Weights of a small GPT-style language model, trained from scratch on English Wikipedia.
Size: width 320, MLP 832 SwiGLU, 14.6M parameters.
Architecture: rotary positions, no biases in attention or MLP.
Training: a variant of SOAP for these matrices, 692M tokens.
Each number is 128 + 24 x the weight over its row's rms, rounded and kept within 0 to 255. Layers, rows and columns count from 0. Numbers have three digits each. The size before them is the row's rms in percent of the matrix's.

# layer 6 MLP gate, 832x320, rms 0.178, rows 342-514, columns 0-79
090:145145147131128123140075165099139111108115112122148100153128133169122135143121125105164115117128102143115117139116140162120155113155089141138142126119110127099113147090139123159128116076127135123142121141200112124118141137136137161125122161
094:142108175124121139179123113144141117124122114139119147135124149130156111141113131163169158101125102111138127137130104126104133120144131085119130114080117107148179138137102081122134121143094075130119132132148136119142141125097145138137109145
107:124134143120157145178179146133132120102155142131140132129179084146165087144112117156144139134102099164144123140148125126071155089106081103142086143126135147151112116168137146107127142157125136163150128128114161129152142102093148139154165129
101:153116138097104129146134130092122116151122094143147103117103125109167106096135107118149126133140141122134108142134185115119093108107142126117178097130113081123141121112148156139105127101157102067114090087067143121140185094113178117119150138
098:147113167143175126114077083123131133164113141134161082114119123107095153180112155127094097138178112100116137128150104166139149137196140145142147118166119127126103135156135166121160123134163140130156165128131149145131130113101146129119111136
101:162112135155089120109143070108158123147112121111138124136143130095124129136125094133151123089135174124128158149145131141127113158128144198110090135114126129104146142117125122140153114181122138134135138142093096186083108140101141161195120126
095:124131098152119118146057158119112087156148123173125113122142180111139122106146123088110137147143125090172130125137162133178141160177181151118116137121133146101136122157093144139132114105126106121100157134171129126166120114127121114103179055
097:128077088079130139129100110121115124154143089102140100149109105103129083147104109109149166139115141106106172158197142149116139096121078151094100128141102127110137106099107104124100175117140111139113168127093142126087103133107132173100130137
101:100118126149130091123093090122111125178116127152148128106128116174090098137093117097116120151104083127144145108143140133123147132147193192108120111114103114135163126169131175145141120151148195139125117130190116102140118102142130155143148096
095:096140122126143158086128143108132139170140136089096147125147136064118147146114057150151127107155108132140115134125148137133141083067105094107087137114174162128151119149135132151153063126138153120119124165119081132089085130138140166144125126
108:168146160131112121122124122136134112124125161110124172108146111126095119109107122174128123075073143116163145138159118127130139102123123134118116117128133158118144163108160129151158116115153103111119072122105134115156171129169095114117106127
093:109101158140114147136124092147176144109138113134102135114147155144116115158127116173112125135144150158112130149096139170139128137139098130107136145111134082103136141118150125167163137143089142123130170156138095160113110132155145166115099130
096:130168138180068133112098132164203105075148137141155127089133158130114115132126108123130090133098158181107123112111106120166140184131098121122166089111131166109109124101137094139127153105168139088115129154108132188123125110151165108121136164
097:126145119166145149116135123151131137113158140161130134104150157129080127192131133107126120126175070099187117167132149146116102126134104104142132179135126135132099101069127128073133129143149176148173089140132148117154112099171134132144183117
103:122135132175103136131122134083110178155147146107158142122112107158120126099147131148131136102097149122111133118124126098128149111130127124127163084109166157149131120131112113148107147128089134145127135135114144163187095136102140145108097135
096:130148111152151146123152156104137095147133094152133152102106141132132106137140105136167090142168114149106139106128170104118094166106140164119127125111111142107111154120171115139129103136122121141130164090181114157123076110138128123089115122
098:100086142098105155151147121066121127120146147137124115151146135120172135157164113105159099111113103132104146094103118163160169122136092141152152100114118113088105137153109116154112154128119159113157068113143113108092083112133081129168154157
101:145107123152144152141130117056070165128113165092141112108135148107133156123143093121153124127084129133165169118092117150118128134119133123147135066092132105133177151157130137164147142140125127144142113097121120138099144100192121139115099077
102:120139148115171122140155102122174140123112161117139140126146145180106072162143156126099139103064134127129114140100097116145076102078129182119102123131107102129097114148108137145144158125109084133106127094146101149139109145173102151104081133
090:156153096110110151111139107115136109131129157186132119098133122157112158109130127128097114107104155097107152140107130117094137152136123134132138116131126131179164146116131126175132141098090101170164117140133111138104180122132144108128129124
097:135077092135141154131124092101113116119122101081151144083140099094163141121128155094142124130155113149077131124127159163122113149079112115116162119133174107131128162097119138101122117161137121115133102144122077148121113124126141133123117098
100:104141140125140096125156127138132142098120108136073167106150130132140094121114135131113115134137121125129132123134123128166108155161148138169100123108121141136107103118182162142116097081095172124147124115135128084106127140119106104115130122
101:121107154125136150135107096145184141101125172130114118146136137120137136154118128110133119138121138105123111124097109134121125178125128145134120127145139110156159121161101120133138187133136129175165142091119152131148156170161078176111144122
102:169141093135169103117125128145139128092129111130142140105120117187159128168157112115128161101148135150138098140126136128083133115108123143102117112142155125155141125131057143101144141146089129142165162133132125130111138144109119109110079130
098:159154117150196118155146114132169181160146132120116114110128107130155150116104152108108134141129148118160118193141109136107146131146169109103148135103116120101108089097115093149118166154141170100107121131090100118161177161129145109113157153
095:072121123122091138091121108165160143164130163134092106140103113099159115151097114125125134110120152105142134107149113123120114123143145132075130125113139138084130134145149163134159125109133106118094141088125144139096093129090145104090087159
099:170131158152121125154113138109119117123120120179088136128118139101117127099089172108116143160163087137146106155120153066097120139149110189145137125130120089111159144129092154089088107098125131107138128118105126110139170165127085132128124177
102:121093092098130123110071104102114140163129168109125128085109128176168139182123135116152125131090105106130132123167139153153117116099085154085127092121132104152129201147102097110116136155111135126069131147126100115142144108175113161086123127
100:135148156139115148111100129123124155121110137113124125141127149121145102101076116152120099129108141144134097142116156149150119100109133124145097092130173137154143181138148111102170117165101124167100194137101088131131122140108121092141179127
109:145158138132144167135198172155173128120178123136142122130168089158132111150115111107146120115126084124119095167099155120114165124087099133127104129137097113168143103131129134133127151131145131112143139116154097111146093098121176143092134123
104:150122109155140161106124115133126152130122178128139157198144113160133130138126164160169106133115113071125124141145116126147162129178100123139137152132137156126131142138171089151079144115101072099082098169119100152129110133087113103116116138
097:136120084088105075105114141102126140126129157084134115091139147113166142128122094126150148092110120115136135080153121162130154128143103162132134092146135202144112157105148092115122146137151109129128070124071150147158079157112088154158132145
104:102132154094159118096159196125163118145140147128116155150134080109107159158128101130141135157128148108135124122171119109116147174173104123138165148139164118107148115096141138145101133129105144143116103115137104141107128086105150136150124103
104:080161094143092159127111178157146167149098122158151128126104117134154097125112126133121146090124125157126132139117159114101173197137073140108123127108167171127163150164133145120144146118119105117138150175121109145157105112113117105107138169
095:108125166131131155124129143126108176148100139152129059172157136126142114130139122108100135124140102127112138148153147100102150059102108141117113139121145119126146129086119159170131116132117120124140107159128140167099125135126096188148119120
107:123130134140097133179119073140156139135111090126172154147151140097086127111163143142107131166132127134135121141094125128100123130152099091152182104123136151102119083143162165135123170108130115126106154139121092159118133181105164107089108165
100:144147169122098129150088121142111182111090104160103140119160146090126171133132152109151148170129090122132111119107115106119122127146098113139083091150114160097171155167095124166119128122088153103125153109113129130132145105130117095110123163
090:155124138118138132088104130097166111153130108122130151163149133072101098141074099160127116128133118109122106118156153147123130135158146119148136152051095111140139147150180139078126095091077143117117127144158113116118123118154155136131176142
099:112080128127159068126125142124157128172138093119104163095126091158148093177119130136129115124139119118152120146153106099140107140133130103134154126145135137072151093137093105110146159149130077146096149097137131144114167128110136141122167160
102:156150051108117160111144126141111128166131147108043107134130125120097126148123133104142105127107084140158150111126098134124128125096127149112176086121180082129120102145105135120102170119088129156110109139141159157122144125091175120131157143
099:142106131123139092118126067073129112150109116151146110116143094102157090134116145154124134144177118102065129133124114123113150092134139098129100127106133095108124141127134135141138121138131156091175153161089094100106127151178099094149138127
093:140132140122165107137147082158105159106145133136105126187105107110160129152152125081117099096124099150190125171116119167117111167134114151137116158119149113145118111099159129074126125114135088120096130138096150118144142117110144161120145144
098:105107123156125153094149118168132143141111141122119085095101151137119108117126150115125178148089113133121088171132170086143162114117116121177110164123171080118128103154097150134124122134122138125142119105129131142161096133126080105085144160
099:140135134086087144107121110133107140116163140129128137150146078107187150112101054105129124133181136098164119152128136137122153167126091160124068145153161143118122141124134163128175127167137122113146115149144221125147116132125123141168086109
094:118121149153142137134118145145118103099131132182175151174110166087101153225136095113170123190111086167117130149125107099144147116108062111147101156108125150144135110149108141108142174142115133129093157116147122104110118137111114124143165118
098:120134178134110156122135087144161093113152114123131119137134143104124129081121081154119108155130135135110087091111139116151156147155125145134102161136134121111153139167135092119128149151194131116130149146131127115125147131138092157123162142
098:126117129142111182150112139101137135094127114149121119111121109115111173136115093102134091119140125166144119136092149138096119122167100161111083143075150115097140166154143147187128088139143099114115127152123146136103136113166105117145136109
095:155126158139123138121143131104149132106127095127088120093122150112111134117117086144118156084178145097174116152186103090152129149113108106141120140095129115128159092121130148121148115140096133135156137099115086081144174111137165097084130147
106:123088153144127151085155134102142076127171170117157104136110117148088134110119173114129158120164109081125146145123131147104151133165152154149092103119112140134138177101141125091142108116107157135128119100077126119145152129144134122147147139
103:174089118119132145107100109192173127114145116099112124133123154090164144108112118122094162140114170100107130147130154078142142109165132135142068149139126150166079118144123129087146177093129072111101136128117129179106135177123152141111107144
102:120161116123102106160127129132101139161135099143135118152154150160141149117094122130104114129149074133110088184154104146129111142135108118141144150098160119166115103122128183117110120134085096176119132127148134158156144047121132153093137114
094:166099094145090116123113096139099132165113124127133125165113148139126125151145142124107082134103136114110114142159113114106130144118113131131173156176103094106174154117123138113141129128140185113141108131121088123097114162155104142124140172
102:106091127130141144106112102090169136125143097146106100079139110153149132140153111129084150126121086133140143139102155095170129121124139103145089094123111093140159094122104120118127153133156125143110153111109145158119117135131124135108073118
088:138118126139152126151135141111116173125176140141164094136111116135158127151127139184133133091116133161114081156125131130141132120162139062135099152074122137123121143136152146110119145089159103145088109109110146113120119124119106157110105132
094:138123112155089117141114111129137143127147064176123107164108153124102124167124136126104151102158128119146154161118085141114145122115143150118134116074158086106137098108162134121138121113135106127111122150119131119128136131136155101123147101
102:083088151168155108190177159099140100076110150172142080093112118113149117125144101114136176158110131171120138147124149151103154182138175145136113167092146116109127131082140112124141142147127101131143094146083133116139156122103086137126166167
094:130140091173138139125150147142149140119133120141104130146155112122096070106137108134156115146143154148116068086125154111146119094126095124148113121161171112127168116152120146144089110119132111123151135141141099119161155156102127122149127086
097:126170153178107109163116157124102117101144143129155101147171151129106157116151143137127091103123116161121129184153161096130153155121116094139148125094126117091137119132127124126129177128115123133118145109119120192135112130136181123158133114
105:129142124152098126126116088139134091139110116154121110135170142110132126135077105151169111104097133098171130144126137094127097130091162161138139103128122136147107147140142143109122126130097103126152117134121095143125121108116090174119123147
103:177145153165128080085161123074120101146137123104089114109173101129087154104089186115141172126157105169121124120124107128123165160144077137151120122132147112134135114112153136119130124146094128116131164159164097121118125067149114166102119129
100:132119119109096139132123118134116115092128139164152124159136120091130117113123131104145093107142168126164078183121094074096126121135111151170113073119158094191185168135141087161094138117155085139106143125108142119138154130183157116131150145
100:146154128137126144160134126154134100148159155106078165157154104091123128154116142131126086123094152131147112113191113131133156126115095176105093137142116168113114119134111101119115148151133068095085061117146090115099153138156097097117119124
101:115148098144109096149168167109144091121110128140126129112132090117143136156089114106135110077131119112158109154132129165145099082097170122120128148148170102066151115141157161125146161137128133104118121105133116146137120139179124124144135128
096:115094091112133097093131146114135118080191058091126104112088129135131094097111142107116142137106124158136131136100139131136114154096111180147136113152093120118122136138129122143099134119122144132139101139135115112147128152123149141142127112
098:126139128155122113163121131115150156117155163058136119083126119151147113150101091136152109130141122122133102144116118130097149093090098120116148127120121171164167162122139112084082077092161104132173143175155103138165170165097105142153157125
099:138119127119144123133109116158112111114137158128129121150113120170139100104139133128139115154083148141131115126162115086117135171140065163079153114114132159107183103165112151128128108133104175147116122141132142158142139121145121135155160122
108:108144148133156116112103089116164123097122127178130158141110127113127121146134134136153099105151123194100119120125147165163121091118133105115145158124114126102141140139158107122126137134097085126113138151116114098089096163137132153118115123
106:097139132140119092125105131117127126137118109125060160119112127128133122135130101161104141129121152108119115095129103144135130125105164095149122110090130123156141147140116118132122138093103149119144152123136151106116103099132107142164142129
094:152164150122134139168098147159143123134129103092112174121123135113182151128151160147086136175085120101120133127097113129179116126086141096141118127139154097112105134138108116143134129137106088099110128126141165175129090141097129118105136109
097:102098104160162153151159154081072107102088118133098129088110117116101106121118065142153092128079131087157125170103140128123151124148123129137121121101121145143135146151113134135115098121158087118160107120118134143105100147167126147136058146
102:153145134144121110113154144093112113097100100130136066130071111116118154142116142064147103184140111084147106126121138144132133111121112120082154113125125138136165153146115114148065129105166152136111111136130146125128146106160125156108111144
103:146143095173136126125158136101128161129113165133158142127147141153148179121120140171125158138126146102151130124135107109129143070147138121097117126109110122132152139117100095194132133127096127118120138113117152084161145134116116135106080109
101:117123114118176168108098108157148084132134138107117111124144138160174132112157094114138122180132073111151153124113104169119114138130157135132092139126089112165134110105098127102151097137098102148089118114126149150114141108142103123105107121
100:107134149140108165132115105111123149199117148116146145130114097143155129131164130178115164124145141129140178125117099112139167114092144113116128118132139132081132156072109147166140119115092151177114121123123126130164145116122104172141126170
099:120134121141141204130106156124169150092144105125139123137130161119127110149115106167149106125127095121134184153108141215130095106125105095095115169154104134126123136107123109103087129105095138132124107139124130158126131082152111161096147169
109:111114125087131139100089094136149110090099096152112155140147110120143141117137145125103150082150133121109121166118165155124184168097131105101148131153138051118121117117088133126161126105194090148102124142152112113119122128107122137109141167
100:185130141160086151138117136087157119123128107111113176096152197108120123142143127189106150179123075102177118131155093127112104129142116114191126100083117119130109166131114159163115124161105127094114150132103116143154162149107136128115112148
102:063129132145097140090098124125094111158133119154160119127155121121126131138100122082119104140122137113088164088126121199172125122137149104132113174090138148107101115131115121140076113170109146165124135113157165189131145097132151125114110127
094:179136107126153136125127109129127105155115130126136128123129139146111125188099159102089147121121136155155151144131121171116117145116133130150157151137121119140126176108101132153139151138117098134096131145141089133154126100113137139116130136
099:148087112124105132070139130097147145165161149108146115133071149095140137075145142090103112139080113119100137135106115116091141139122142127132164150159167098106121133149122140105117133104124093145155146108137109153084128119144143166091159113
101:155121145131070111163103139116159118077171166105195148114137144103197130165132137149150134110122116140134122117126137180118097113106133108072128147113188081109104161068151151176108133105123101141116152110108112093123138120162156146134109172
100:149160131105131152145113146109146120089149146113117139133171107147067115156148103133148116128112133145124097113120099114114108114134123099145162153144100152133161110087116149136107094140136140174134080076130090138151122072136119146125124113
094:116146134106135148131122173152106126104093110134106079100128152171154117088158116178124138099196141080130152139116174074129113124125116086164144112128131137134106124150131125113126109164094113144110130134142120118100132111164114186126152195
090:107097146124120157141124187141136115140148117161100124107134097157121157148136144146138104098180105092132100127104116092122158096140130078107145127048129091081135136125144131169126150151106130152121135139155117092094136100130151107137088133
098:097135121110129162114131122124120147140124137102113138121135131132105075161094126131160121148122102138123125143091179138105154159116085141098182129136100117164134138137150127157121106159141108120173146170122139151129129146160132126091112153
093:149130131143141102104167095134146089076097122126151155115151125111118126123123123142117145126171171100108154147144101078113130092118135139108100131128141091172116103161139138101147123126134147137134097136151148112081145156120159130113127122
104:109128119130164119131077084130116073102166126155131108143140105138110139142119169107120101115130155140139166086082135157117147143130108126137065121153085102149057121148117128141159146144096107145138104131133109145113138148183150142128139127
098:164147133130119149085128145119112153110137133108092138175132121153118094154116094144151134103091123114155070139128130127091121150116132123133097118171111138146141151133110150113113177169150104116132125077101113170102106117139149141129102174
103:087103131098157099133122153145153143124117093074083122119139138155153188131097071121156099072156117107166095151103148104131149158116152139121088103083135133148139148148137106124136152109115104149137136135155128136115111113127152105125160124
088:113072111169116138136139103090104149094140145138128128120120123114122120158080146140138136114149086068135109124099098087139133137123111139161125108082141115156090142159120122143141095116106158097133161162119101117156150129152139117149101118
102:150140142107135146187157182169121089098158072146153125125101134169129104108079144142146142165135141149130115121140109158094135133156153140090084101124145147111091123145173119099140116155104099083184134077128141148120144138139117131084158138
096:112144110109133111103105166121145123108107166141111112129114136130122181151159070080113094127124125149139139083114128106127125112114157126097148091164113121155116124137143120101144098146139152128132124113142111102126139073129121096107114137
101:086086115225109098120121109096119139142144131085149091108120100135126156115121126135173109163096158098115128140135160072115161130127112107164140125154101120142135093140136149097129172128120126118111130144090133115182172138172091131142115159
100:155168135148137104136164073144091137097130103148142114113097111117144099153120127094094127153122083077115143113125140155130107118151119122121178131162184093159114143126134124132138129119144138123129123153122109098102132185135120106145152146
102:141115129165127181155111100193155125129136150128152139128122141111128094147112167185148134134119124117109154078165099114144157120120139121095100142133114080094166121128122077159153153139101102129113088187117108140163156124120121125142148148
100:130158142137121141146144141172127139145130157137117176094167117130104158138135150098092115134127159154142134137147144185149123152133125186105201105168126127113151120132127111115105122143179144129128105143136157090176149127120116115142123176
109:152107128131175173121143151075106144128134164157122140158113155144163133146145142116152143169157131140101156136125128117170112124154108106129114114077166113113106154150131116176116138138114094121175088118133064129120175120109127101088142157
106:158153151157134168131149124136121117122129168140115159132121127144111158104115153114146093147134100116153126125131126135098127159137124101153113139157112145118161101096132100139138135125141135123084108138118121179133144137131134153136145138
101:160144145204162147111109099090100106137138088088125118100137140081089153134136126136126131090119133133072109164174158162124130124123088147132114123123099086138095123124081157130104142122113159136115116134151103146155110147118123120112162142
098:148143096151118165099115143132118132101135141120118174071150130112109136147132135110115130114155062161139142095087136094144154196123116093167144087127109174106134110116072116144159117120111126116171121129139141129176122104099130111123133090
099:172095094121137151124114146135111097140186104163153087148100141116154068135118110080143099155135168106167099111105130104129139176146146118097161126106105152111116122163125111084136126124138129126108163136137093128135132138144167141083136090
097:124166117130130175148097109085149134112133107113131138103141120111112140102126150094129124129091127114155116124122147145121131121100142102110114151101096127130120170138166100129120167107098076097093138157136117141140119122134115093136107100
101:104133179132151119155106107089109116119191137141161114104135121119136082080146150152148150125182170134086153143148098136111145145117126146148146114122143134108107133147102095147102110107159130143117143139115147147148123148162105094100168101
099:153139095110117080127141138135117155100118115145139153144099170135132130116124114109189134112089128152193111149131111122097102110104112170120140151162122135129117115161074094128105127120137112109111125126171142121133084099111118145059125148
102:088126141128146106125104161076160164110131135134140109118159115134115165181112147123107143123089142148128107088114104101141066108141181151106146150133129154129133090104168110131144125123158054090104144163148129113071092161140114132155119140
095:155159112103177120093134140100128109123129130129107122124164138139120146165180119138134162117148133123134121123124144114152150089125104137074169141106152145145156114166079125127152124164107091097135137121157127149139129154102092140114128130
102:132144123178163133164148132116119115152116123138153079141091125125142149134124115099102144093163104137133163122132113102162115143114113102121136168187150125087152133103137054144084141090154114131156122120141105143128124127129151104098117115
098:150155108098129163130113128121171147132152137183170137193085091106117117129151111126166151114114117121110136136152086109096126120190142087143155151140117136155131155112109112134143147122083115130137139123156119108128154094159121152079116116
099:113170118130171098118143107133105162115141164132162146144162103117110157182124132147156158131079105157165122134133172119125135115135103146134123152159106113142127117132148081156139132098133132173113080099120130142111135118106127137171153188
095:102127091149137102136070089096141127135110136132114133144183087115094145126163128119146139132104155104151157107126137110136134136126177122116117135099127134120103125099128108087156118131129161119124105097124136120113137189136128175122110175
099:103152129099081126133145123115143120122158163132125141148110099143139153137143081151155120106143117130120114159142128116153123112138140115123136125152143105118110159107150075103153188162115128118133136128104139142129153158118154105106169099
097:136160112173094099102117159138108118123145123088136097114105130157105103127104164112092116141128176156141131086128133135104131136156140087104134163137101158173136132124176113111127134122130149148105159091138120131136145141123116146113110127
119:174128084123160087110124116123118129092171119154135088120150134176159149173135121053112167171094106140138120151095131105141093143129090165149190101108120152150129114164120143142154168134120105154127134157152180113146109133158147117103160144
103:121118121106123146103108140142153184127096084122162085136148091106072117137109174077113127149137108163145113065133132104137099136089134093110124101131143129077112164116122117145144117098120108166137143170128145121156112101156135146121116127
103:092123144118154130169080160161173156100089080124110130095151165117090088129157130110151091111134138136094149140144113144179154144115134108147155145104119142133091097144120129114111133086138125107153119149134146106140108163145107157117141146
098:141149105138101130100161153129137101121152097110113124103146109098113100157115153103101105151173141150117158149129118097122097139097131089137133146116153164167086175144131109105100111118130139115127133136097124097145120103126152158099123106
097:117133117158141112084137143188149128123144155131140114130112173122139118161107104124111170122143115116107131125154137121159107097131133151169118116143142149118132147122115094159144136101091131137080078154166095133158098135115141158126132107
103:122099146181188077109127141120172136135154138125126117120122132118139127101073119134126109177113107152131144100125137142143132116110121140155144144157137137138155157138152132118143096147177164151106090122143116136137157155158160138127142174
099:182075110163118129108131133109115114138127132140113150098103140149151127152128103129076118114173122086111171119138124139115143113154123148147120110101101109119099060116130105111131123109151122143087119116102152108129143142102106129152153128
105:118101142121108158143164118154138100133137125191128162155141149127103133176093109077125132124089158122114157141105120107139119116130104103141111140137121128123107114131156080123148100099094124086109078130150135117074122123102082112122141100
101:094146133160174138117134111134163135149117123106103137110089146132143144144135119144116111150107110162129098145121111129156119094089091148117109115137119148109122148067161105147146136129090145091107108106121124119151152127123102185133145148
097:115101120109105196123135116171162110133126141119134132179116104106126109148186111082145149128088133119135159119154138130129089121109114120142098145120122139203211088138144110160107129152127071156159129116123143119137153104125141149119152150
097:113128135072111140119125129190142126161154132124134126129106132115103132117138134136100133101136172153123111126148136174136145144163120151094145148143138091118141166182135133119094149130098089123167137111122126184098145169115103187143121129
099:151125136140140128139147130138175147043141114145176118155109114105081160135137115118133149092154147103163095125124110162134110126134142118119118167127139139113150146095138119107120153137148082129138100140172127104083131110114143132119154138
098:096135115119124172131164136125168140143119126135122124130120114129088127090079174125155132116140148087117122119103177113148087138146092158133125138152108108115145125104141123132102169085099102129130142113098094144141119137125153153105111109
100:119129129142128131120099152095110136176117152059125117128130114076102166090125141106102141113119115137111151101147126121150127134164088105118096149141148153140134138174165135091155172107155140125138070126154122157130127099132092171131112153
096:109080093169150151120114123151136144094142161125123082129108111147133129136160154084185136147100103127172107083168138132136111165102133126123141114158131128105104128192117117124100115115096105128158101171110145105110115155147102189097146137
102:164092123135120119128125105138098125115112144123116158060115143091097138127159083158117157142133169130108110132138154166121165155106107125102136150110128125141135104128117134172097129133118133120180108078203163120127134128100109154124116141
093:140138113150169145121188107117123107061076100107142126130087134126111137143106111081122135128118134140127118091123131120129126128135153185120152157153127116121093119089128123134149149115119187121129102181098146111145115160167116127120115167
093:122104091157159170105160111162163170127152150117170114136160139102146116106134131098145101104123143120140133127108082117100150134140098165139142134130126144099120130103143162118077166150081152141141119138119106124110126138139104115150101119
106:121139148109152125141107140145115123135109123111135189102151143143167156119128159114127125169101130149137158122127170103137128157132129198088125094153147137136166113091095090120108100133141159122117137092130137083123114131123096165137115109
099:103087129167125154129165175115162130159151128152115124129160115129084170119110141121103091089138091119110149152061116162048112126115140107086115126090101086114175178136169112154153116154114116108111208105113125142154125159133109125101158109
100:123128131120103163127132107090141130140157137134163119152112117109123125125100150124158150129136142150117129166136158087166128146155164085121117113165129129141117151118113124175134108101120157157125147160133106120143149099124081116112126138
094:096140126154110140160130125144097143149175107135152142113105114119131120137120114103130132130123138126125073124113159137125129113140103138180103128086108111116123124124111155094142138133144142158099119136178112116114146072133161118160134124
099:153151099115145123103133081129173159121123115126156113127139134118115110150129141122128077139173130116104102106145151155131121133116126123120137147125188127101134108123129105094133125127132109147094091109134117144121130147116116118080146102
102:140142079120141105127187108092121150131109147136131103158160137119127133121144129080108140121130119130116146112156150104129148121115099126172121152104135153113187092141138125135113144133072175137163138152153143136110118193120166152144091118
089:141104146153118153124116118100111116111125113144115131111148143135142096164141147087145130133119094154136098135102109088158101141143145139150161106113109137193121133103070150108125104108132145164129146116122159118137122119155084099146136107
104:133120128116133110129088129068151116126115088169113147120120128082117153126139168115083099118094174119122139121141150108095106177151118150125121174116087090126115133107147134115121137122163071137158134169155131089147098140128141155136116175
098:142145115133117134107088096139101076130118141114129149133153110127130118133117141107111092141120102112139127114160130100141138102137117123153103143116141160162132142110197125162125121131143161106134139196108132104085107115127140125144137119
101:129139147184163136122127143146085133137129092175149127136142142125125103154143119126151160145145146168106149142139114148132111105119136141119134120112122096105145115102096148158143111142078142146140142091079118125117136174162103136138154160
099:088146092134124143134104115125138144110110134095093158137117166147131113162111153108098154142110076114172129135165120085164127165120124143157090100153163087126123135117090132151119171082138150132154174093150144118146113081145108157109094121
099:137140128137128141101142130136148110096159123124097136115145142095134098134084127142126119137158123137120080149150140112108115150159153121085110146092173150137110141081118150138076132089130169170123155141115129193130111163191155103139130116
108:124102126161123089101155126109130112151137154145095076133146135118111134118175131180114094144100114183138105153136083145113130132127119117126147162086145133122145108102111104137142071119126118107116134162149139100155146133129145107146103110
095:089126132134165111133156124103148146122091138139179141113148104130129143155106122128118126134101117151136060115151086133150124130146114077140168110111093093121141131129109145151094091128085152137115155150108095128078116114127135079145137121
096:181146119108132115148102147147103143117167110123076107150106123122114115129081094088124123141127100139102078170094095158129099115134127137132119115114158111138141147146122167086125150096109147085110143118133120134135147166138098130110112146
103:151131143153130142087135120124139148142094177115104197141129092131147130139136142132091125098111125107124128090113107086144142098112083150125127116140129139100131140127123147133139136112121102091142106097102084102124116081119147151138162142
104:126116090111165138108131138113161130103134123123118104123125099140115152135109078101135119122152109115074075136117112139098108125094122124063136125097126131112101141072098128143124097106127122131126147166153119113108118136115134122128138106
091:107122116166140134103079145179117105082126153109105119125107104162168112139117152107171141116130165126126119142127201162162125085122103130129106104139129140152146084147121116175108098125107142111118132125123125156081067089135133146123159122
101:153072142127139127103099136119126153120145140133126140127140192178132131177110148132128139100124094139171114134121139132130164211099143135098133102096089110167138107108136135119113092121128100121119121141115137134123118117155128113156112140
097:122132140100134142101182140097091151150094133144142141117143137111150150129099104094097116120125101111110113135146115158145115175099160144118119127154129115166115114107091100121136145153154151166128111098187138149131128148127109140167120109
103:161134153157113104099114094127113115118120196142137142095147115110138152115149124170141122107120121170137144145106156118158114144150136135143150111132094129127163164119167155133093149121131130087104137150130144152135102134115115167126145136
098:114154130074098147154106106113149131166096151140113173070118120091122111122128165149153151112122157134138140081119114124128134139116125099162134156086141123130113113141115142150110121153091139121099088124176136127137151151136083168179155113
111:118142145149117078152114165101131122099147137123149096132144184108155125125152111160139099123129132169144119090149167135170161134144133143105111110104097106182125129108158114113107165152118167122157114097136155167144146152156194142103126152
100:136090136099150139142124154120135122109150129131131144083159089121171152153152128126117152140155119178130129159144151133146130157156116103152139095155130091151186169116125125145098130143124100125144099089132156097093111155134128090156129114
096:143150141170162141097088092131134084124134163148137117118116115092135177130195129158074144093109122187097128123132134142128112149124132144149149162158193097127135164131174100111129125145125163125133116170109133084094085172124117119085146174
104:157109139069111116128125135113137176077161150107100090154132124140154101127112117114109121140151141136133110144166127192131177123118132155126143136129173156174140118155138150108101099141099110091114141100176179121106125106104098109163147154
100:106149127132114173143136144141157160149169110154084124101125134118137121105111113141147141122166133126162131117066145099121135153131117128109132136125126083097133147107135121120107117086139115153112150105153093170066158110141157150087137142
098:095161124113092137128081128097148125128104093123146141132116154124126116099118155138127099174109164096056133131132130092122130114145132135144107129121096096088134134143151106138123149124127129171144112082118134145081113089145150144088112176
099:137135170140137150150147131185137104125156120132149138149103146099138141118133105131136146144146114116121125139134132110095115109146140097082090168156132097108097100127111152141111168123148140102160108136146121133089129120103124126115103125
095:117133059151121157120135169105123166113163128148170155158151111103129118118069117131117136121116150163118126104092128112104123115156140167156121131151181107128162121117134128096087129127078120139127092152120125122111087093142114146135103109
102:122081114135135115141097129138114103119169101118123076115126147147101085136106154160185107112109107100108138135142166097132171112120152137103143137119111149140105155158130112151111116137128122097149124169131138128120106137150144139105131139
099:139167115095114123161126125123126154176111108100094091136152135129163124153122088163150130141159154121173140098090078137136119163143154099067124121158136151159111101189139178095152138124099105131098148136152112144117141147135127112140164167
102:140149138137156120163093139133120110121125170115133106139197107147128132115130135167159113148136148104098133134103108126135146138112152124147111093142123118098117104136104135146145127118067147155137167111134116084156091152130138129202119110
096:097134113097138066124106154159095120091141123164106109143119121094175102148128115118106168120113146103134104103122131118163173172142121140102166170122129134121154119131113147089133114136124116123140129121134104106172124138152101137144169115
099:131120145134127109142128154166123100106176158098145105146135123072115088126102133126149106113096137096147144167130113126138118092153146099139110111132116078093154088126121109148155132176140118129165120162081158087137171129172144165167112108
102:100103150113131135108162116170127115097108128107123174198104113113152126140106126073137125128117112164120091152134102086104079136145080105119131093118134163131155124102119148135134114129133110140134130084146155140159163160068133132058121082
096:114181119093135116146151099132136113148047094156113118117131127102120126117073105128117137131121165159139116133152126129079135110124118116121115154130125138113111147157149117125097129156161105101146161075167136122112165115127067118096128137
098:130137102119105161077170115161145115142104118114149114088186114111126136140141105144129116138105134160130156101130096169164156141131124149150139082115111127129098185134105137090147126148131135129153139138131102145136089155134151152128180159
093:139091127118100161134122107100145122120143144109132147115118127118121108135120107069133103111110137142177115143116181143084097074125182124115136153115131084146097148102098142130088129082118104129146137094093105119129103131140176135149136134
098:121121131139114174169179128111128087139091095122136104119135141148150117143152114149116116130114135154162106172136171118114091156105121135139169085105151164094162148133132109146168143130114179110133167153114158142096108118155162109134079101
101:116151177093084099109120119115152122066156135145131115082155163107149137153102149165127138129127139108095150126105145097057130125114161163148115133144149120149134115135119122109118109181147101112141105101095133128162117112153132075106152117
101:135101123128138124102141095126137116143147159168106110138107125157162110119060151115123101136131129105167112146116147175174139137118126104121115114119098137172091145108130103123103109112144132155150086137141150132154130110070167157115154132
090:119106188108137106121107128117107098124137125146122083123121093152156114125158167120131139099149082131145132130096159150157124146147107113146089137164130151145113137161143145103162135114147094083156146088103159105133116151185162114128142122